python train.py --n_layer=13 --d_model=256 --n_head=3 --n_kv_head=3 --head_dim=64 --d_mlp=1024 --vocab_size=32768 --activation="xielu" --norm="layernorm" --norm_place="pre" --norm_eps=1e-06 --positions="learned" --qk_norm=true --attn_scale=0.125 --bias="none" --tie_embeddings=false --parallel_block=false --extras=["gated attention", "capped logits"] --init="trunc" --init_std_qkv=0.0279 --init_std_o=0.00547 --init_std_up=0.0279 --init_std_down=0.00547 --optimizer="adam_variant" --lr=0.00178 --beta1=0.95 --beta2=0.98 --weight_decay=0.22 --lr_head=0.0116 --grad_clip=2.0 --warmup_steps=445 --schedule="cos" --final_lr_fraction=0.03 --batch_tokens=262144 --seq_len=512 --doc_mask=true --train_tokens=777900000 --steps=2968 --dataset="wikipedia_en"
Each number is 50 + 10 x the weight over its row's rms, rounded and kept within 0 to 99. Layers, rows and columns count from 0. The size before them is the row's rms in percent of the matrix's.

# layer 6 MLP up, 1024x256, rms 0.0425, rows 705-718, columns 0-255
096:48 42 62 38 56 49 58 68 49 62 54 64 66 51 56 57 54 45 37 41 53 53 68 52 37 40 44 49 30 45 34 42 45 61 61 34 48 51 55 46 86 35 58 65 82 55 53 55 50 48 36 33 47 43 59 57 39 53 55 59 51 51 40 50 42 55 41 52 47 51 33 57 54 52 51 57 22 54 69 51 54 49 55 56 54 49 53 28 51 53 39 55 39 56 52 54 33 39 47 36 50 50 61 34 48 49 47 44 70 38 53 68 55 71 57 55 51 57 46 43 47 48 48 59 46 55 50 57 53 51 55 58 49 29 44 57 57 52 47 59 33 75 42 51 70 47 31 67 31 40 45 56 44 42 44 49 62 39 52 60 36 53 57 45 43 53 62 37 40 45 46 57 57 54 44 50 36 38 40 42 41 39 46 36 45 33 37 58 57 46 65 55 38 65 68 52 42 53 54 32 53 44 65 50 38 65 66 54 47 36 48 45 47 74 45 54 49 52 54 53 54 42 44 34 64 53 52 59 48 46 65 59 49 35 61 45 57 39 46 65 62 42 44 52 52 63 61 39 63 57 38 54 41 39 60 42
092:51 44 39 41 65 45 35 67 67 50 44 54 43 43 75 62 39 39 53 41 62 52 47 47 41 59 47 44 41 45 53 57 65 50 39 48 57 58 38 49 37 45 55 64 57 53 52 51 44 50 34 32 52 36 38 56 54 45 47 54 38 44 54 49 56 51 67 62 37 45 58 64 42 50 52 48 27 32 48 53 51 47 53 30 57 58 68 54 50 53 72 36 56 35 48 56 58 47 42 40 56 53 50 39 43 44 54 50 56 46 39 54 54 58 75 51 59 59 29 40 45 49 60 66 46 32 50 46 45 50 53 52 60 66 54 39 32 72 41 54 58 41 46 63 54 64 53 59 38 56 53 51 57 54 66 58 41 60 52 55 50 60 47 46 61 48 50 45 64 45 42 50 55 50 42 58 29 43 55 66 64 47 70 45 36 50 53 52 35 53 41 34 62 43 42 49 70 41 66 62 47 35 44 47 48 66 63 57 52 49 33 43 55 51 48 57 39 38 40 34 35 50 57 53 38 39 56 45 70 64 69 46 37 65 50 40 43 37 33 44 21 32 56 62 41 60 38 40 39 46 38 39 51 40 55 49
095:48 59 38 39 42 43 50 64 45 46 62 41 49 58 48 47 50 67 38 46 53 34 44 45 34 47 58 34 51 52 45 49 56 57 36 47 60 52 52 42 69 45 64 51 71 47 70 60 30 55 56 43 47 48 61 58 38 44 40 33 50 76 40 54 51 56 46 55 49 49 66 36 47 68 61 53 52 68 41 66 42 47 37 36 41 59 45 39 69 70 46 42 50 58 54 59 28 63 35 52 55 49 43 37 49 53 64 52 61 33 50 55 68 53 50 37 36 57 60 32 54 35 40 36 49 56 60 45 48 53 54 53 46 34 46 54 50 30 40 68 58 55 38 35 59 39 71 50 45 66 55 61 63 51 57 37 50 46 37 43 53 42 46 51 57 66 33 47 43 59 56 53 50 42 39 68 49 72 49 61 42 43 62 41 46 45 47 39 45 78 41 45 40 41 59 45 50 41 55 62 52 63 70 57 52 58 42 40 71 47 36 38 54 39 51 60 62 55 41 56 31 39 49 58 47 42 44 43 60 43 32 57 62 45 49 34 60 52 48 64 46 42 55 63 53 48 52 49 44 44 47 51 55 53 33 42
107:37 46 31 35 41 36 59 45 47 72 65 64 45 36 61 46 58 37 60 44 56 57 43 52 41 39 61 37 43 34 51 49 43 43 46 51 44 56 54 64 51 34 52 66 37 45 35 56 57 35 49 44 43 60 38 41 58 56 58 59 61 51 50 37 57 28 60 42 49 54 48 49 41 51 61 40 38 69 67 57 62 37 44 46 44 51 49 58 55 48 54 51 66 49 56 61 53 47 47 49 61 57 47 46 67 70 52 38 65 34 50 63 32 54 44 33 50 40 65 58 36 38 44 51 48 59 34 48 30 68 61 41 62 42 46 66 36 54 44 68 40 43 65 59 51 55 52 23 45 41 62 68 43 51 43 36 62 51 40 40 37 50 42 41 53 62 44 46 42 53 54 33 57 57 46 44 61 49 61 48 61 47 22 50 54 54 48 55 56 31 56 40 44 48 50 41 66 53 34 53 32 42 39 44 58 56 46 53 49 72 42 41 42 72 50 49 46 48 58 34 55 48 45 58 51 52 44 50 32 61 60 62 31 51 39 42 57 53 53 43 47 47 64 70 37 51 62 60 49 54 60 58 54 38 60 55
110:56 39 53 49 46 36 45 71 60 64 68 46 47 50 47 51 50 38 35 53 52 60 44 45 39 61 47 36 42 64 28 53 60 34 52 43 52 36 38 68 56 39 60 42 76 46 66 51 48 51 53 40 51 56 36 33 47 42 41 57 51 39 44 61 51 51 47 39 52 53 51 46 48 47 41 64 48 42 42 52 55 40 46 55 58 49 53 38 52 57 46 58 46 63 44 63 52 66 59 52 58 63 52 36 52 45 39 30 39 46 54 54 48 42 56 55 29 55 57 68 42 59 53 45 44 39 60 45 33 61 41 56 50 64 46 41 58 50 30 49 52 48 65 50 74 47 55 60 35 38 44 48 36 35 37 49 65 52 63 60 51 55 23 51 65 62 58 51 42 41 28 40 47 47 36 68 47 55 40 70 46 51 64 65 49 55 59 55 58 44 49 53 54 53 63 61 48 59 37 39 46 48 48 60 34 42 50 68 48 60 51 58 51 57 70 58 50 34 44 63 64 50 72 41 44 65 39 69 41 52 54 70 63 57 45 46 52 52 51 54 33 45 55 63 43 32 55 45 59 67 58 49 65 70 40 66
102:64 21 51 50 53 61 54 50 45 49 41 66 45 45 48 51 35 49 48 39 60 67 45 44 51 49 66 50 50 46 36 43 55 45 55 60 54 63 44 49 56 57 41 62 49 42 68 46 44 34 46 46 56 53 45 53 54 40 53 69 27 30 22 48 56 47 45 48 46 45 56 76 57 41 50 46 44 43 42 50 40 56 46 68 44 43 54 41 54 64 39 39 52 42 66 64 44 58 58 36 47 44 39 59 62 42 42 59 35 41 57 56 46 48 54 54 49 62 63 48 57 43 56 45 67 66 41 53 38 59 45 41 68 56 44 49 59 45 39 68 61 65 52 52 48 26 45 58 39 41 60 28 37 48 49 51 39 73 29 40 48 30 59 52 54 59 47 52 53 41 45 56 48 60 45 51 51 55 51 47 50 28 42 42 56 45 45 52 57 42 58 34 46 69 70 43 56 58 50 49 46 55 41 51 67 52 45 38 69 45 46 74 53 51 52 72 45 45 55 50 39 45 61 38 46 68 65 41 46 61 37 53 42 44 56 55 48 53 46 52 42 47 41 62 49 35 45 66 52 77 43 53 34 37 33 33
062:26 36 58 48 53 41 41 65 48 65 50 52 48 39 46 68 36 47 26 54 46 33 57 42 58 52 69 55 47 45 39 38 57 58 37 75 44 28 42 39 50 30 59 35 53 48 32 53 43 37 44 46 54 51 38 54 39 41 43 52 35 69 46 49 56 49 46 47 51 59 30 35 46 60 43 57 24 42 40 25 45 35 46 52 64 47 56 61 53 48 62 56 67 42 43 43 63 62 39 39 53 45 45 53 49 42 62 39 52 46 44 54 54 59 43 34 44 49 64 62 62 55 52 45 66 37 51 42 64 62 48 56 56 32 64 44 51 73 52 39 55 58 54 26 67 43 53 48 36 55 42 42 52 56 38 49 53 57 49 45 42 51 52 64 53 38 30 62 35 29 30 36 50 63 45 67 53 59 57 50 55 44 24 43 57 56 61 48 51 47 48 35 52 54 59 53 60 60 51 52 32 56 55 54 43 74 49 59 46 50 47 52 40 44 43 28 64 48 63 38 49 57 33 58 39 53 43 41 54 52 43 48 52 56 56 45 41 49 51 45 46 50 50 48 52 46 54 53 59 41 48 63 43 47 38 45
101:60 65 44 51 42 28 60 61 60 43 63 67 48 49 52 45 44 33 41 38 52 38 41 36 56 60 48 50 46 61 53 50 46 41 46 59 60 66 41 50 39 39 55 52 59 37 61 37 40 51 32 59 36 39 61 35 47 50 60 57 54 63 41 61 44 42 48 48 55 50 50 50 40 56 50 49 48 51 55 52 45 38 62 80 35 56 64 40 74 40 45 59 49 33 64 44 51 48 54 64 54 50 36 43 50 30 46 45 60 31 41 51 68 36 46 53 61 50 66 62 36 39 23 53 47 25 59 45 56 66 46 54 46 62 48 40 37 47 49 52 58 61 36 56 54 61 73 52 41 55 54 41 64 49 62 46 69 48 60 32 48 44 49 41 55 53 44 40 47 53 52 50 49 48 46 41 56 73 48 58 61 45 60 54 41 44 39 34 49 67 64 45 60 43 59 52 60 43 57 35 55 55 52 34 77 51 53 62 58 63 49 47 61 47 48 49 50 50 45 47 47 43 58 56 64 40 60 53 43 61 62 65 35 47 39 56 59 52 27 56 59 54 54 48 53 59 43 58 77 70 62 55 45 53 35 45
093:32 64 50 43 49 36 38 49 39 65 39 63 32 50 50 32 49 54 55 49 59 51 31 50 49 37 32 39 55 46 38 41 71 46 57 42 38 44 40 33 62 48 53 63 50 33 41 54 45 50 29 31 55 49 47 62 53 48 47 55 43 44 26 39 29 39 73 50 57 30 64 51 29 49 49 69 56 59 44 61 64 50 43 42 51 54 62 39 50 56 53 27 39 51 53 50 48 52 43 48 47 57 58 46 35 32 56 41 64 38 38 67 48 47 48 51 45 55 40 32 59 73 48 50 39 50 63 48 51 53 56 40 43 59 45 52 59 52 53 67 52 73 33 42 45 66 45 55 47 50 49 35 39 44 40 61 57 63 49 58 47 49 49 61 51 49 63 63 47 41 55 34 48 46 48 39 31 56 63 63 62 36 36 55 49 44 52 38 37 48 64 38 30 62 53 48 56 57 26 34 46 51 51 61 51 43 54 55 40 49 38 58 55 55 45 55 49 69 52 54 61 45 52 62 27 67 38 52 55 61 51 51 60 41 43 38 52 56 62 63 47 57 63 44 50 54 67 51 59 64 42 51 59 50 49 50
111:55 56 44 52 62 62 64 54 55 55 58 64 43 49 44 69 49 33 46 66 45 58 70 42 36 32 37 48 41 61 62 53 71 48 63 39 36 46 39 51 30 52 52 49 66 33 38 52 60 61 67 43 62 59 54 48 41 37 72 43 40 51 48 45 58 32 48 67 45 32 38 38 58 51 53 68 54 47 58 30 47 55 56 57 50 55 48 55 47 37 43 57 67 52 53 47 63 69 57 66 19 45 48 60 38 58 49 34 36 56 49 68 45 55 39 38 50 65 40 59 46 59 64 38 63 55 76 52 58 49 45 48 60 44 44 62 59 54 41 50 45 55 46 37 55 52 47 70 45 45 50 42 52 52 56 59 53 62 62 48 53 52 41 52 37 41 51 49 53 50 66 43 56 42 45 41 34 76 60 51 59 52 51 57 41 44 43 50 42 65 40 39 66 41 51 50 52 56 66 41 46 67 48 51 45 49 28 48 43 45 45 75 51 65 61 50 44 52 44 45 45 51 48 41 44 56 39 36 28 35 50 52 47 51 50 39 48 45 36 48 39 51 35 40 38 46 54 61 58 34 63 46 46 60 44 58
082:43 51 41 29 40 50 43 47 59 36 51 65 45 42 58 41 39 52 41 48 57 58 56 36 46 49 66 62 48 33 43 56 34 45 43 38 63 35 36 68 53 51 59 60 50 54 53 62 44 44 35 32 35 51 57 54 42 51 54 60 63 49 58 45 49 73 68 61 50 57 45 34 49 33 45 45 28 57 48 57 41 57 53 70 47 47 44 35 27 43 47 49 52 56 31 51 49 58 50 39 58 66 46 42 60 54 50 36 59 40 52 56 58 43 44 54 60 74 53 48 62 46 52 48 65 53 70 48 60 55 34 44 57 42 59 40 46 70 64 50 41 45 57 49 55 48 69 39 41 63 37 29 50 54 65 59 53 41 52 56 62 54 66 58 37 55 54 46 62 62 50 37 58 45 56 46 74 38 43 54 40 54 59 62 52 57 50 62 48 65 39 41 49 48 58 65 44 40 48 47 41 53 41 48 58 41 46 57 55 60 50 50 50 46 59 53 34 52 44 28 52 34 44 55 52 41 36 62 46 34 52 64 56 58 58 55 45 37 52 59 36 69 54 47 58 68 73 44 75 60 45 43 59 48 28 40
107:31 59 43 47 52 51 48 57 33 46 61 51 42 58 58 42 40 63 50 72 46 61 51 47 53 52 44 54 43 48 55 64 46 45 53 43 37 69 44 51 50 63 55 35 38 55 53 49 42 41 47 50 57 63 40 36 49 45 55 47 51 42 77 47 49 60 39 60 58 64 42 43 38 73 60 43 67 51 64 41 55 35 63 47 44 49 43 44 49 48 63 72 62 50 59 62 50 54 54 24 47 47 71 38 40 37 50 61 46 49 32 67 59 54 31 48 58 42 44 41 40 50 37 56 34 37 56 51 54 66 52 40 58 45 47 71 61 40 41 40 47 50 48 58 45 46 56 42 36 54 36 47 40 46 52 33 50 44 41 36 34 47 57 41 44 36 65 34 57 58 58 50 66 55 49 43 60 59 61 67 26 57 61 49 52 51 55 68 54 49 50 51 62 59 51 34 38 43 56 47 71 56 54 37 39 74 46 58 57 57 46 51 53 65 74 46 52 48 54 49 53 57 54 46 37 37 50 51 54 62 49 43 25 50 51 51 40 35 64 62 59 50 73 39 57 64 60 40 60 56 54 52 65 41 35 40
097:53 43 49 52 46 33 50 63 60 42 46 53 42 46 29 52 44 29 49 61 59 47 49 52 28 52 50 44 55 58 52 44 56 53 47 52 56 46 56 51 54 56 37 48 60 54 69 45 47 42 39 61 40 41 32 54 59 52 40 68 46 53 63 59 43 48 51 37 48 47 53 52 50 54 49 61 51 55 30 60 62 58 69 63 36 50 58 71 60 45 67 30 57 60 51 55 71 56 30 53 47 59 52 51 48 51 42 43 45 47 41 50 48 37 30 33 36 60 52 43 36 55 43 56 54 33 57 50 45 44 47 27 56 66 56 57 52 53 49 50 53 51 44 45 37 54 66 51 58 51 47 29 68 58 56 57 54 51 43 45 51 46 57 61 48 51 69 39 51 54 37 39 44 65 21 46 62 64 46 54 48 34 22 38 54 53 41 55 36 59 50 60 52 48 36 76 56 38 57 70 58 55 43 44 50 53 53 36 58 67 57 59 43 43 44 38 58 37 71 48 65 71 40 27 34 56 52 52 56 50 57 47 45 58 42 48 50 40 47 47 32 68 46 58 41 56 45 48 32 53 35 51 44 41 33 35
108:63 55 50 48 59 45 37 52 49 60 48 67 57 50 49 43 56 42 48 61 55 53 59 40 39 53 58 48 56 47 48 29 69 45 49 61 61 34 51 46 72 28 51 53 51 26 32 39 41 30 48 51 60 44 40 54 47 59 38 39 43 43 52 51 37 54 46 55 59 46 47 44 48 60 47 77 64 52 57 56 58 50 70 49 49 58 52 69 39 55 58 48 43 59 72 50 43 56 40 49 39 47 64 46 39 40 46 58 68 51 50 66 69 45 46 32 48 60 39 70 46 59 39 43 51 49 43 36 52 54 50 50 46 53 45 45 53 52 45 58 65 56 40 51 49 51 60 67 45 56 39 35 41 24 69 56 45 57 48 33 27 54 33 42 38 46 67 48 45 49 58 57 48 57 45 53 50 40 53 61 65 45 48 62 43 48 54 45 35 56 40 39 57 59 66 47 49 60 63 36 60 41 68 36 83 44 47 47 57 42 39 61 44 46 48 49 48 53 62 54 46 37 48 50 39 49 42 41 52 66 59 67 47 54 57 48 60 29 42 46 43 39 33 63 54 30 52 47 46 57 37 79 62 40 50 52
# layer 6 MLP down (transposed), 1024x256, rms 0.0341, rows 705-717, columns 0-255
097:54 44 39 47 63 61 60 47 41 57 42 38 53 49 42 71 68 64 61 51 51 43 29 50 45 46 62 51 37 42 50 63 47 42 49 47 76 46 35 55 47 55 47 48 53 31 50 60 51 42 68 65 67 38 41 44 46 50 54 56 47 44 50 48 45 48 39 45 54 49 51 49 42 47 45 41 55 42 40 62 53 50 52 41 49 31 51 52 41 43 43 60 49 45 61 40 49 36 54 59 54 59 60 51 61 40 49 62 32 59 53 52 51 09 26 44 59 41 60 36 24 43 48 54 53 42 57 49 37 45 52 61 49 61 49 51 35 48 35 60 44 49 59 51 43 54 71 43 65 53 55 57 56 47 50 53 52 54 63 55 56 45 59 34 66 23 65 52 53 53 50 53 51 52 33 60 57 65 47 35 45 53 42 47 45 75 50 43 55 60 41 35 36 34 58 40 56 76 38 47 33 43 51 41 84 55 53 49 66 59 52 55 56 36 59 46 50 63 42 39 36 54 50 47 53 62 43 47 50 58 33 61 40 59 45 51 55 61 47 56 36 47 56 49 38 51 41 70 50 46 57 56 50 50 56 75
093:53 68 71 61 44 63 52 47 32 42 44 59 65 67 39 57 60 61 62 53 16 62 48 58 50 59 43 48 59 47 59 49 54 53 46 48 49 47 52 66 53 46 66 50 52 50 45 59 46 64 70 48 31 48 39 58 58 44 55 56 58 50 36 36 40 40 40 49 70 32 65 54 53 50 58 28 61 70 51 38 48 44 40 58 27 48 57 45 46 43 39 44 46 52 57 27 39 59 49 44 42 54 37 59 58 55 46 49 35 58 41 53 41 52 45 52 41 48 42 56 57 47 40 40 54 52 58 56 63 43 36 61 53 33 39 52 65 39 41 42 35 52 58 67 51 38 48 38 61 52 59 59 65 50 48 43 59 43 50 35 60 41 47 51 39 40 47 51 58 38 51 48 50 39 41 36 42 66 46 64 58 54 29 71 70 57 40 38 44 50 65 60 33 61 51 44 20 56 43 45 51 57 60 51 54 54 43 58 48 49 50 60 56 42 44 46 62 63 54 52 41 40 46 41 57 50 33 65 33 43 48 55 54 46 72 52 45 72 61 51 64 45 51 50 40 43 51 50 64 42 47 34 33 47 64 55
100:45 50 44 57 37 65 50 50 41 32 36 43 58 55 64 51 64 41 49 58 27 43 46 51 51 60 53 56 53 52 46 48 38 77 44 40 51 42 63 45 67 48 62 46 35 49 40 48 67 54 68 67 44 61 63 47 54 48 67 52 48 42 49 66 27 47 52 67 51 39 40 53 63 43 41 34 49 59 45 60 33 38 26 53 61 61 43 26 50 55 43 48 40 41 49 61 49 57 57 69 51 54 39 63 54 54 49 26 61 75 45 32 36 47 66 41 49 45 67 61 52 75 51 52 48 54 64 51 40 49 67 41 42 64 51 50 60 54 61 33 44 59 40 65 45 45 50 52 49 46 51 49 43 46 54 65 32 57 50 54 59 56 44 56 41 41 48 45 27 58 53 41 45 42 48 60 37 52 51 64 59 40 37 55 49 44 56 33 41 61 62 46 50 47 31 57 47 48 54 54 39 53 59 68 54 57 57 42 40 58 55 34 45 50 44 54 35 53 46 58 53 41 39 44 64 53 42 53 44 50 45 72 50 46 71 39 31 63 57 28 62 66 48 51 40 53 39 53 56 44 47 48 49 58 42 47
112:44 41 63 37 37 50 53 55 53 56 52 39 50 47 52 56 32 57 41 27 57 48 49 47 53 48 62 57 62 51 60 54 46 38 45 37 63 49 44 49 56 54 65 32 59 57 59 42 47 61 62 64 57 64 63 51 40 52 50 56 46 57 33 60 41 35 40 54 53 77 42 34 54 53 48 67 34 38 32 59 41 38 41 65 56 63 38 37 47 65 38 54 39 53 59 40 70 74 68 49 34 48 49 35 73 52 45 47 51 30 52 39 53 33 53 46 64 49 52 41 69 53 44 50 50 54 49 39 58 52 28 52 49 55 39 49 40 53 65 48 41 40 58 55 65 50 40 47 47 65 55 33 49 66 59 43 42 47 55 64 47 44 82 34 56 51 45 44 45 56 62 50 47 42 57 37 41 50 32 39 48 47 47 55 46 30 39 44 44 64 50 38 47 36 36 49 60 48 40 52 59 40 45 38 68 55 58 42 57 46 53 57 44 61 44 47 55 65 38 59 47 50 57 39 44 62 63 55 63 43 67 58 60 50 40 60 50 65 48 38 29 42 46 50 38 58 55 50 37 67 59 47 62 52 54 56
108:51 41 52 42 40 53 65 37 34 68 41 57 50 38 51 46 58 52 22 41 64 62 57 53 52 34 49 52 49 36 56 38 53 69 58 34 52 66 42 47 59 56 42 60 34 60 51 57 48 42 53 43 58 51 41 52 52 39 48 65 35 43 50 38 62 55 48 43 49 49 68 64 48 60 51 48 49 52 65 47 46 38 47 61 36 43 57 57 54 51 49 42 57 47 43 47 35 71 55 43 50 40 56 57 43 56 67 68 63 49 55 58 43 51 54 62 65 51 54 37 48 34 67 69 56 53 29 59 41 49 67 67 49 43 38 48 41 56 45 42 53 66 52 37 49 51 53 50 42 55 51 43 48 31 60 46 35 32 40 54 49 44 53 45 36 41 54 52 43 62 45 62 37 42 47 37 48 58 58 47 56 37 50 49 57 44 33 46 48 53 43 33 52 50 59 46 57 51 61 42 39 44 57 51 50 60 53 35 39 50 56 71 43 50 48 41 21 58 48 24 36 49 32 74 56 68 63 31 68 59 57 43 33 63 58 55 55 64 54 62 59 58 51 49 39 56 55 54 31 66 42 54 51 52 70 68
097:53 62 56 56 42 40 46 48 49 47 44 68 39 58 68 38 55 55 59 47 51 31 65 51 68 44 36 74 55 63 39 38 37 56 45 64 46 59 41 53 55 48 63 73 66 42 55 50 61 29 44 49 58 46 51 47 48 60 50 80 65 42 48 45 27 65 56 44 70 53 39 52 49 45 48 48 68 43 27 61 56 66 60 41 64 45 50 53 54 46 59 32 64 65 67 42 53 53 61 46 54 49 45 64 45 38 33 60 56 52 34 43 61 46 44 43 46 41 51 39 50 58 48 49 36 70 48 42 80 54 47 43 52 53 53 48 54 39 57 52 43 50 42 63 38 40 42 55 52 63 66 55 56 38 55 61 57 35 50 52 46 44 52 36 39 32 37 40 44 41 54 35 51 27 56 48 40 67 47 43 43 55 41 35 64 55 42 35 59 58 36 39 42 42 59 55 50 48 49 50 45 48 53 55 71 47 47 45 43 32 47 51 43 49 41 59 38 57 53 48 54 30 51 50 65 45 52 54 61 55 29 42 53 46 52 48 58 44 58 49 31 31 50 54 54 70 56 54 50 48 51 56 34 55 59 36
077:50 43 66 43 45 63 54 48 48 41 51 41 47 51 70 24 34 67 59 48 47 51 51 55 51 43 41 35 56 54 40 52 37 42 58 36 58 44 64 59 56 54 48 63 31 66 63 32 89 65 48 44 51 52 51 51 68 69 51 60 39 48 44 49 26 48 64 44 35 55 40 59 56 45 62 52 63 63 53 61 41 66 56 35 24 73 53 47 45 50 47 37 61 55 52 57 42 37 52 68 55 34 53 49 54 57 49 40 46 45 60 49 43 46 50 54 43 62 49 54 47 54 51 43 50 48 37 29 50 58 42 55 29 56 66 43 54 57 37 35 39 46 51 66 46 45 31 48 62 38 57 64 34 54 56 54 51 45 44 65 36 52 63 58 49 32 65 35 51 63 60 63 55 46 48 43 48 41 44 51 48 49 55 47 59 39 52 44 52 45 58 51 47 53 52 45 50 46 45 55 72 50 40 42 57 46 39 48 38 49 41 41 65 55 77 79 41 54 55 46 49 54 59 61 65 36 50 44 61 44 50 54 58 42 46 45 53 40 39 49 53 49 34 54 38 40 37 41 42 43 51 52 44 52 68 56
107:41 42 42 66 64 46 52 72 46 42 45 39 37 74 61 39 59 41 30 60 54 54 52 50 49 58 52 56 30 55 46 64 46 35 56 62 43 42 56 52 59 68 26 44 52 51 58 39 59 40 52 42 34 51 56 60 46 50 47 60 51 56 46 38 33 63 35 57 38 53 47 53 47 52 51 42 46 47 50 57 52 42 56 38 38 61 63 52 46 55 42 43 64 66 61 34 69 51 32 43 41 71 53 43 69 41 52 55 57 57 45 53 42 50 59 43 59 58 48 53 44 56 47 58 59 44 62 33 35 50 61 40 51 36 55 42 33 64 49 43 51 51 31 45 57 46 43 57 43 60 65 44 55 60 56 57 47 39 46 57 62 63 56 51 70 57 44 57 49 36 35 33 40 52 43 41 44 52 62 38 59 48 38 50 46 25 54 69 58 30 47 47 53 52 65 57 52 58 69 53 52 42 39 68 70 38 61 47 43 53 54 64 49 42 41 59 54 44 37 44 51 42 64 53 42 58 44 50 39 42 40 57 54 38 71 46 57 40 58 55 47 56 54 36 32 48 54 52 66 33 18 65 60 59 48 54
101:53 55 14 37 58 59 58 32 41 46 36 55 55 73 38 54 41 73 56 66 37 47 52 52 51 66 52 40 37 52 60 46 63 49 40 60 51 44 55 68 41 46 36 50 54 34 45 54 36 59 43 67 63 47 40 53 50 42 43 53 51 54 45 49 44 39 49 56 58 60 55 57 44 48 60 36 66 46 43 74 52 48 53 59 53 69 72 54 70 23 56 52 54 57 45 47 42 74 39 55 45 57 52 23 45 50 55 48 32 44 37 57 64 50 44 44 40 56 46 40 45 46 52 50 55 46 53 43 52 40 44 49 51 57 56 41 55 51 35 57 46 53 72 54 61 57 44 62 52 67 47 57 47 54 31 43 58 44 62 53 46 53 65 64 55 42 54 56 55 58 58 39 42 44 32 44 51 46 64 25 50 48 56 47 41 49 48 58 37 55 39 26 63 53 29 60 52 41 61 60 50 63 50 29 46 63 52 57 63 47 58 43 58 60 52 27 43 43 45 48 51 38 60 37 44 42 46 45 59 56 40 31 52 48 54 46 54 36 50 43 50 54 51 64 55 46 56 41 48 50 59 58 44 57 74 63
102:45 57 80 40 42 43 44 34 42 58 48 51 53 64 47 60 54 69 55 42 52 36 33 61 51 65 59 61 56 52 20 39 49 47 49 52 56 70 59 65 60 64 49 49 47 57 53 45 51 49 25 65 51 55 53 32 65 56 30 60 57 39 57 41 42 52 50 33 48 50 52 48 51 43 73 42 68 43 38 44 48 54 41 31 50 32 56 64 72 44 46 61 32 30 61 49 54 40 39 73 55 59 32 48 49 40 49 58 55 39 66 45 61 45 49 41 58 52 46 40 47 49 47 46 60 61 70 52 62 50 45 48 53 50 64 52 51 44 40 53 59 47 52 57 39 34 50 51 55 43 43 61 30 48 46 39 57 49 44 46 42 43 57 41 70 49 49 56 44 52 35 63 39 60 56 49 59 41 66 44 35 54 58 60 43 69 47 65 55 39 37 45 36 47 55 51 62 53 43 46 55 50 23 48 53 46 55 48 67 44 53 50 44 40 47 49 70 47 46 35 38 60 56 53 46 62 45 47 49 55 34 36 55 64 52 53 50 63 55 41 73 48 55 54 54 45 28 48 53 44 56 60 66 40 42 50
085:46 41 47 76 53 54 51 52 65 55 49 35 52 56 41 54 69 39 40 24 33 39 53 75 43 52 49 65 56 46 50 25 52 56 38 25 41 40 51 47 48 55 47 61 34 40 40 39 54 33 43 62 67 48 48 59 48 71 48 41 39 68 42 39 43 48 56 50 44 56 40 63 45 55 44 48 57 44 54 32 44 48 54 31 50 67 54 39 48 60 45 30 62 54 68 55 47 36 48 55 53 47 70 55 43 54 46 53 57 55 56 37 46 54 50 28 30 53 41 52 48 55 55 52 57 36 56 54 65 64 52 36 44 59 61 51 38 63 65 50 61 59 43 48 43 50 18 60 44 46 63 55 51 53 43 68 50 48 55 57 35 47 66 49 54 34 50 50 38 53 50 56 46 71 38 52 46 51 38 41 60 28 39 51 50 61 63 55 39 50 50 52 47 45 44 48 54 49 40 66 39 46 50 54 37 42 36 44 40 56 49 71 64 46 57 65 59 70 45 57 54 59 60 42 49 47 51 59 50 65 63 50 55 31 54 49 55 40 59 57 41 48 52 55 51 56 50 77 49 35 46 42 51 59 54 51
110:43 49 55 48 52 40 54 50 58 57 63 49 45 52 73 62 51 52 67 48 50 37 42 54 50 61 40 52 39 53 42 45 42 57 40 58 68 34 59 48 63 49 53 60 52 38 42 46 64 56 67 37 51 47 71 49 64 36 45 50 50 40 43 55 58 56 48 52 32 29 57 57 56 47 59 55 52 49 51 45 46 39 52 54 64 61 73 68 39 39 50 44 48 54 72 32 44 64 58 58 48 39 33 68 50 67 25 56 64 56 46 39 38 56 73 40 44 52 54 59 45 50 55 38 45 64 54 49 54 49 57 46 47 46 58 49 63 53 49 47 45 67 42 50 48 36 39 56 58 54 55 50 53 51 73 59 48 50 40 37 53 37 35 55 31 60 64 40 39 44 35 53 44 64 60 40 48 48 69 44 52 43 65 48 64 41 62 41 57 32 38 48 50 58 47 52 51 52 44 38 41 57 58 71 70 30 55 40 39 52 35 42 52 41 52 58 45 49 51 57 25 36 57 48 71 54 48 42 58 33 46 43 68 61 61 48 53 52 46 51 41 48 37 49 42 39 48 59 27 50 33 45 28 54 41 36
094:45 52 55 46 41 40 41 53 48 73 57 60 57 70 58 40 32 61 49 61 33 34 44 48 51 54 58 52 44 43 63 50 49 31 39 62 53 40 36 60 59 63 68 56 40 55 42 42 60 38 59 57 53 57 34 51 30 58 68 28 60 52 46 37 50 56 49 55 56 39 47 50 35 75 56 53 56 56 75 32 47 42 53 55 60 33 45 54 54 42 41 63 42 48 43 46 39 58 71 50 49 48 54 41 52 53 63 63 47 60 54 44 52 63 42 44 62 42 66 64 51 53 47 42 43 55 43 62 44 44 52 64 46 46 49 51 41 51 59 34 65 36 58 54 56 35 42 46 56 42 50 39 45 43 35 49 52 42 50 46 45 60 55 58 37 46 52 28 38 75 48 42 46 67 60 60 48 67 45 57 64 37 64 66 35 51 54 47 53 38 44 34 49 33 44 45 41 57 36 34 36 51 55 47 47 57 57 56 52 37 64 34 48 59 53 41 62 48 53 52 37 48 61 41 53 69 53 47 34 66 48 60 74 36 49 50 46 57 43 58 53 35 64 52 40 64 52 47 54 47 59 34 59 63 51 29